Part of a small language model's weights.
Size: width 128, 2 heads of 64, MLP 512 GELU.
Architecture: LayerNorm before each block, no position embeddings, tied embeddings, normalized queries and keys, ALiBi.
Training: a variant of SOAP for these matrices, 109M tokens, 6641 steps.
Each number is 128 + 24 x the weight over its row's rms, rounded and kept within 0 to 255. Layers, rows and columns count from 0. Numbers have three digits each. The size before them is the row's rms in percent of the matrix's.

# k: layer 16 attention key, 128x128, rms 0.25, rows 24-48, columns 0-127
# q: layer 16 attention query, 128x128, rms 0.247, rows 25-48, columns 0-127
k24 093:100133140110122109092163111138123136136125090119135178130122134109174135186134128140148137142092137096117132125156155156124131092120092139140128118095158127134175164130144136113080138133152152120151164159110147138148107142129124143109114129106164108168124151119166160104159120092137107141096117125114136094146156125123145104135099114169102142142121085126156137066169185099078091119114
q25 100:107082170137147128110106139112162115158149123138104146132134148151127113112099114099138115090147149117114127076114126136128127134083112096117161107075158137090099134124137138137151114175137154115116150110148126123135159162103102152112085069118123125136122092093119109142058134164152158141117111107145136151164080122120134124142135115171137116117118119111165092160133161174144127161104
k25 087:146130144126145127143131161107117106130138112203126080130123114153177108159140136115129085146161161111102132150148124124147160177093098130147153151134125168135127124119162143124104115151147103154093088128154123073132135113106124102151139110140173133106094120130102118128169129123133142124104139165084099147155128117111118142115108113097068109108098091107131159107145186125136134128164
q26 103:150114158127151098193179113137144129097127136129109116141139168134157147125125103096155116102119157100096085084121111124105110100173152102093133143155151104107109111161136132117163174136086132141129106145090092125095154127097141137133119129117140121126102124169134149137131120109112129199143143122149110149147123076117145086093134109106113123107199152138130144122130146127110148136114
k26 092:116146094117086072162150122102100107141124149091086118140096131098145141118140161145121129095111151149103172138104155145135146145112166103116149141120164138099105107152151079139128113142149114123136169144142116117094138137147156103152115158127170165087109168103162105112124110097100122089139175147146114106116113142157139107176109123092123129135143167129107100150096148153146112100109
q27 104:130163117140133101140152141143115116148122114094139089183137130126146102144085098145164129161115120145122109126131120122094142154097112124124115150145137076158102126156138142153121073147095134094083135094123148111139163130127136125125136112114089113144131114097176102152137156142145171124133166114148094124115161134140090104104118118130160179113136140140085049141114123123139105183118
k27 103:148145114125147122145180115104118132141151077102151132112134131137093132119095133156113138156141141112121178188105136155116176131110123122127078115144138134157133126172155111096097133134118113147111109113170161120152122108124156132111148095097089153145117097135119134161107126129149123070104158126126131151078125112144167119125157100170103145159147166080125114083136123144159149150099
q28 103:155138144142105130101108158125112157123133116126093178143087137117163144093138124181169119074087123139117102159103158142112088059145065140118133136111132131137146106133114149091136119128113119167143106115147111125153098136159128095162126135105109095138110114147103138158106136161144147180120167089124098142150136162119133114097137132116098135150122140119090158154130106129120157124095
k28 096:172144118139137165108137177104109111176132115091117109154115125150104092160084112166162129110197100117126127129138167119121106074145107116170120152137131112106120137157108083159099129160156168155096092118148154118107127138133136125135111132118107067126126115142104122164113107114135106112134133111141120164105136162101123099145106155120119130164101136125093151122095126127162117159159
q29 098:124109102138109111114142124123180126121106157111121150143138176047125136139136128122163132123138115147170091116147081143163120107127169118132176165140122161110113120134122127142120082111098052158120128156168122117151118147177097116124114168108133143108134116152129108142163110170135121129112156134146106149103100089091169121131123109099134107113109164129091127116138127139113146100126
k29 096:154106108139126129136156175107120118108111121113170122131139124089132139148153114120150075115128102119118167182111080148115142132153117168168134117125153119142112115111111107123127107133097135114123155138142128144132047123129171104137132138135143128119147148077070132156121142097161139158104140135126143164123128092119159131117162132106127120099112164162094128111154134111127117051084
q30 105:114119139120139149183112113131101139120130126126176112134150082101107095119094169114116145117125080109095156175164124147095143128103094137098138130136140167135116088139132135124142124111118093125178136106126098150133115124159135113161129121126073166141124100099086140143106136134142116117141115108053102091133155131172102110122159119165144111108135152117145144151125119158135180126088
k30 096:132106131145128071123172104189122144109090137124183157148109118115156103133090124152147123120183105113118101100154143130126123166123132117131137117171106120155152154147114153163122156124130114116120124118127110150151122139114129141131193123131175141100138131093113151128098125141080128109136126109124086096091105130115163165163097135122103129149127132131179141113127098133174174166122
q31 096:121100143134158091124106166172113163155107119136110135119155134084137169126102130078126127105137126140155143123140126153161079140154152184106133129143091116106162123115113085129138119108086127132081148092146134145142132126116121092149091127141150143163151172137130108082125128154128098120159113171143157098139160131132102148117129116154112119140122179102182174103109138124116114121096
k31 096:135163137179119148110170101121139123136092093117158145112118087108121194125082111096114103139140168135165150126129124136174140135135138113174166110147119089145174105132094135096127116099126183097107142089145150122163186141151108110127111114136115089113133156120148118155110143128159132124147103149143130094142118110162127147150118150111146143115154119097152103133149150130125120148080
q32 104:131126106170121156140107174131077116150143143174126122111133080142146111110084139128164113166108147137074109078131112119156118125142138144114132093111165135148094119148141150107159110130148103150108064170127144102139167109149120150124144154135138137162114167097105122121137128134154131095119133162075160130131090134110133170132160087129159157110146142091126135151109132125118094152127
k32 104:139129120112178115103119120127164113124145118135142156087122115136113104151145128139133152191179087169123159109147136143091099166140097076156138115106123074163132124110132114148113074128140126150115104147149110129085127144152098144159141147095098119119118083156118130134117186110162103103109169127141138117098119134166142143128112108111128143140115165156164101161144148140115141106148
q33 101:100179130085168107144109137137110124132159116101127130134096111116163118126074047134148151115184135148145094147152082115162109095136149117151140137135097145113156076151075148161153130142112136148085131108174159118125148145127132110099111130111144110108114140128099126128141178131159119123106112098124104117124147107143138142095115128127104108114149141121129116134102092168119171111116
k33 090:103159122127151111196101118159138151115144134089148167133126119127134163129127135171097098124171151115118097151108158124080144139138130128162108134068089161155147077116134114117123139147137121093127101146125143099115113177128136117109082090136158134138122113126117114137130109127114150129114102159152151129191119126118082103136102168117127109175103119099100152149147097159136150142122
q34 111:105102165129154162112116148106094114147149100076146132144089160136091130202163142100134089164128122122110104133102137170093114159120134096171147133135110175076125098117124113101150120126144138114159131126115140141111139125114128143128156147133141174151145110130119089091121114159148135106161124124115128096115147132156124079122121136137148110153182160131106091141080131121149098107131
k34 094:107084109126132090089156134120113121116150095151160137161112163122127099117152124107149183181140115132143131151137127185122123118139108104159117100136118161175113169099146141154167143143105170068129138095138139112119125109121145147131134099127179166136099137108132125130126113129107151110147128137139116111124113110106119120099161168103147161155163116097088128088110136106096120174097
q35 105:149101118131124096136122112126151141137115134128167152135088123143170137118145058163100109123070136117150167089159147108106111119122112144091160093139140142181171123142119093158110170125154089112142117099161137127117150137134166104123131131145091108108143144127168129073149115142100124113081139101149131137123117153146121110142119126136120100112175137164159145092104142129111110088151
k35 095:106132133137105144161112115109174147151135151118130148141144129102104101100127107124137111122117106111118148093160093146158135130114140179122124153113113154122124119144151122136165123140162166094057103148122158103124137102127134089155122060149128134094144127105166160110116124160140150106125157124124123103089118154141200119140133127162117120131100116156097153110115107095059096146135
q36 109:070123170123116179126120149087155133105118142137151181191127137118143112116149110111130097111114119155137100167113095136112158136135159114144118133158153100161143113099119142150172093088136178133101175164129116159142102147129085130058145134141110122129139096113128139099077133136113156148097130118135149108147128115085132113138129113115098151114124128142150113102121151097115126124104
k36 090:154111110102153135132105166109124149081126125128118143118132121109147125167129154139138123139135123143120165149134109109097133123132152126126110138162118089150117134121119085154145079166137159171152145144148158179176151147118144124074094150191102105137111096113142122074113117150151145138132145121121108072133131160120121117140109107102111135112116138103076129157167147106148086094172
q37 109:155126115098127142093129142166141091130129110096148119093167095143151142091113106143191109111126117063142139130149158098123153095141156113127155091138132164119170125140121161112113145144160128161131142094094113135159139096149137189125100115146128137132139145143141131133137148116146131124097147134170158122069094120098103124078130109161138142138115112151149109140121119125115071113093
k37 092:141156159122107151132131125144115126119125103127138145145139113141132106124137130136118114140125109182132111165146085183129130112124151097078102105152110118085143154115138122118124115135139141101139113155079133093130147134124126111205131117090117099158106093152163157145157087171107110150125142144102153151087153135108150100116107087098115161101153110171132110113125119147142130086065
q38 108:125113137109140106184130203139114140134140134139143164177141159157154140076130130094108116148197137150105169107128156135126134144127138122134134121135136117129145105146124151091124102160162089113125087150097118121136102168122096115099148092098114117093144157088105107144114125131113129123116131142159122142093122128077164127109143129103102145154121116132134130088146090111181105110100
k38 097:128102145121116150104125123092094132175134166151126131148097115094128164088125124117106147127128093093089119167160123176156145122117155069127166098152131184100134121145159153112149101105123164105153082109102116183158135155192123110149136158132152124134132114121149127160135154121120123079116116162129105113148137139124109133146134089124153134127137137158107127084144095116141126110135
q39 102:149173171175161109132106125109156145125136120153097148092121111090112126130107132138151081115107166090162139112124105152155107095125136122126134107132145120092145110084099154171094166142120119113119125109137114141129142168096179146144126170139093119103152118102127145132146122164119123107103110182124126090133134113125155093122129098102177134125159129191146116117164139163144110111131
k39 097:135106182107150116146116135170148112131073140129133146170127106105138140176162139104114136139130143106123165117121106151132134129146142130113117118184115150152150083076136147131073141141140119147111119141152076133126128120136149111100058114088107155107160131123158115151142147158130106136127105138128131095126131094093105115157163088145143130133083107131142156149112150154071112143103
q40 102:104093080168137092129124129170154148105095095123143113155173116114098139137122151119121141107146118113123154128152116163158103127164093130170128127123111111092173130161111133111124180139069106112098113129148104126110110124118115126117135133112110133141139137134065096147137097117111106144116154135172167090104100110154152146106130127130173185144144111110131152084095130104154133105109
k40 099:168118139128115124094194118110134118099183141133117083118116099067103130126161129146168139123115165089134110130106133137170130114137137130136141124130100101118097131127120149114117113141124150157137162102137124142127079136119104169139078137141153127088138069154109100139150095118131179129139196093133135117129142102135089159136148147189139133133127118140127152100109101124135124108125
q41 102:111121135097094152094137148146133162142156101130183114146109152132111157120119093136158163082114120129117136133152097152143109099149148122088082156174139110125128133087135136113113115113138126115119127125160154090168117143081109114147139114186110117138122115151109128159109162101148106151099140114105146162088162196116154122110120110141134119143185105139146100135137151175139123110117
k41 093:133153135105065128142147100129118158147179186115104135131102139175136137145105123134126158109180109173128096131145137126118110115139141159128142109115160102132068148089115115078133142103137161114125104099170095096151131130130121138098121152143123127172155146133150150074120080119129139168103146149077101122093113138136123150178112114132143131113159125090129140133134122134132131108118
q42 095:121111126132086175135106076122131149123109156141146154118156093104116164122138144121143130138158132132170173127133143123127155135130134122103146139145150133089101116109137072134101103120140116136133166147142137121131124096136103117139122118107135119089133145124077137150142150098056126094113121039155167133154197112130159127090129130104117151122156123137084127163118154112122118139127
k42 101:091140090130158104117126091067175110136114133107116180147157099147111135081146116122109103144130120144110113148127159097132108161153134104132137124112125118131156107121137155151125118146126140198122124112158144113147137125157120120152160103124133112127148113128137128121137081101129124104101129109098145101152106101188161135064197121112142132111144120126129161086104167091124104109123
q43 115:125121136126113114084094105136096103106124159150086137110097155145169110124113173115137144172131112121168098139126138156126153135155099145128124137108154134124132101144124147101138152115123140091142133157160138112138142174179153085049125155104109106104100124155101120107160178118068108110143125131107141148115113132136111124143170164125117143099164133165126159123121121100123157115090
k43 091:131088106174123121072107087124108158102119162130102136048133137096174125124138130096126104136091105102058093137114147118123177152100122136118132121145125139120154147102169116150094139155141164114109087146126183084122122163140133144100124135127163100100126167122124131123142106172148100120147096133117142117120136121116115111121134164114143098133136148107106116150118104136102145135126
q44 097:112109107101106109136135142134122130147082124134128157121111132104147150130130064138112118152160133108134136142132127147103096173111123172137083139123087118143125117126105185088149146159171082137159092145139124085131152097117097091102113117157115152132137080116151102140129139171119114128128133096105153119148134173158116168159154094101116142163171146127138107119098121162144127170136
k44 081:163148156087074135154147127111151127151097137120118146105133146149128102117118061152162132146160143095157116186127100114085099111129127152173121090115115142084171133124105165112159150156130104146116134106153146131107149092146073167150155126145148151144140114137132096107101108147131124096104119112099166106139131107108116146138075119137134140152118124135099118150146108171116135126143
q45 110:139163106132143131085135158131123095144090145147105104135125123107177137149134065144143157112125133155131144146102089134111145138155113123143107147133177166103156144116086084141152117142110124142141093117129089108144108138105147127129158181159170144096128122097130163115149126135104097089145117167144153131174155108174141136129140121132111131103098144156096171147123112156109076110130
k45 102:097158121107116116125080145113179143099105134143153164128124126095113163124153127118126141185107123120161131125118164127111152099116112147083162160126125144098113159079143116155114163139129099134139107139148076094153113111115110098116115116148166143136132156141108153144119156110125128111130122110138112124153180123150135089145142174134168124116126160131079145131161144197085098114142
q46 114:097155144146120147114162147131135123128165149125106140127145137087186095143132141147114125163142117122112156106147144095077096138140084121114127132143151112144105129093124138147169149124116095131117131107117124126061121127102145139128155099206148138105104149117130128082108072130129109131122122158113144123133143085122153155117166141112147138115180128127104082167104101097160160147122
k46 094:146105131069105102132137140092129129170170168025086107140137142101148152125101153138100122144140132138138133156162126141138142104116139117131141128127128110134119112100157134140116119138155159112135124126128129164151144155144123141117150115134099158123125140114089159148120116142132079088125098131131161062151114144087121173098129164136133085140115098119105097137137115144149123155087
q47 098:133109121124148179092143130114125177164089156111123099062148104106131095105140146135154154123145200165115118106172147088167141084148096131114144115113154107152121116157139106124153139102124110133117126101097110149135125135128115091127154128181078115131143088167123142089142147127121108130165123147130092151134166149131146107124146127142110110158136140131145106107123097094119149138107
k47 091:132117109121127100148146120109117141135094106107165147093132096123166131160118136129151148093114140155124112077109140126144082121114132136135127147116103162134146144174134102107150070106120140124170122108152144150120116132123116087134114207156125095140119153158181150138090152141130113104115135136091093154124110147126109158116131128136109110076137121136101087166170080151089138148111
q48 100:106145169175151176138123111187100149108111084166154117136163140134110161137099130112125148156154167107102119127109118106119071128128127141121183124125148126114158160141070151141099159131126107137135155127115118095134108158109122113151125129120130155135107102114113162108126112136105154086117091156119107147139141125079114093129130137150123113114143096118096154146143128108096083160078
k48 095:152132110179162095101128108143121136157112138147146116115132181113132124129142177152156111157125169117104163120078110138118095123108124136117157118056157111120121130116125164132092124139136103113136142130117114132162140149102112153141097143144107141092196084127112139154144111113082161135148158141126082144139110148110119119108120130110073101115130154109155122127150119160092076112119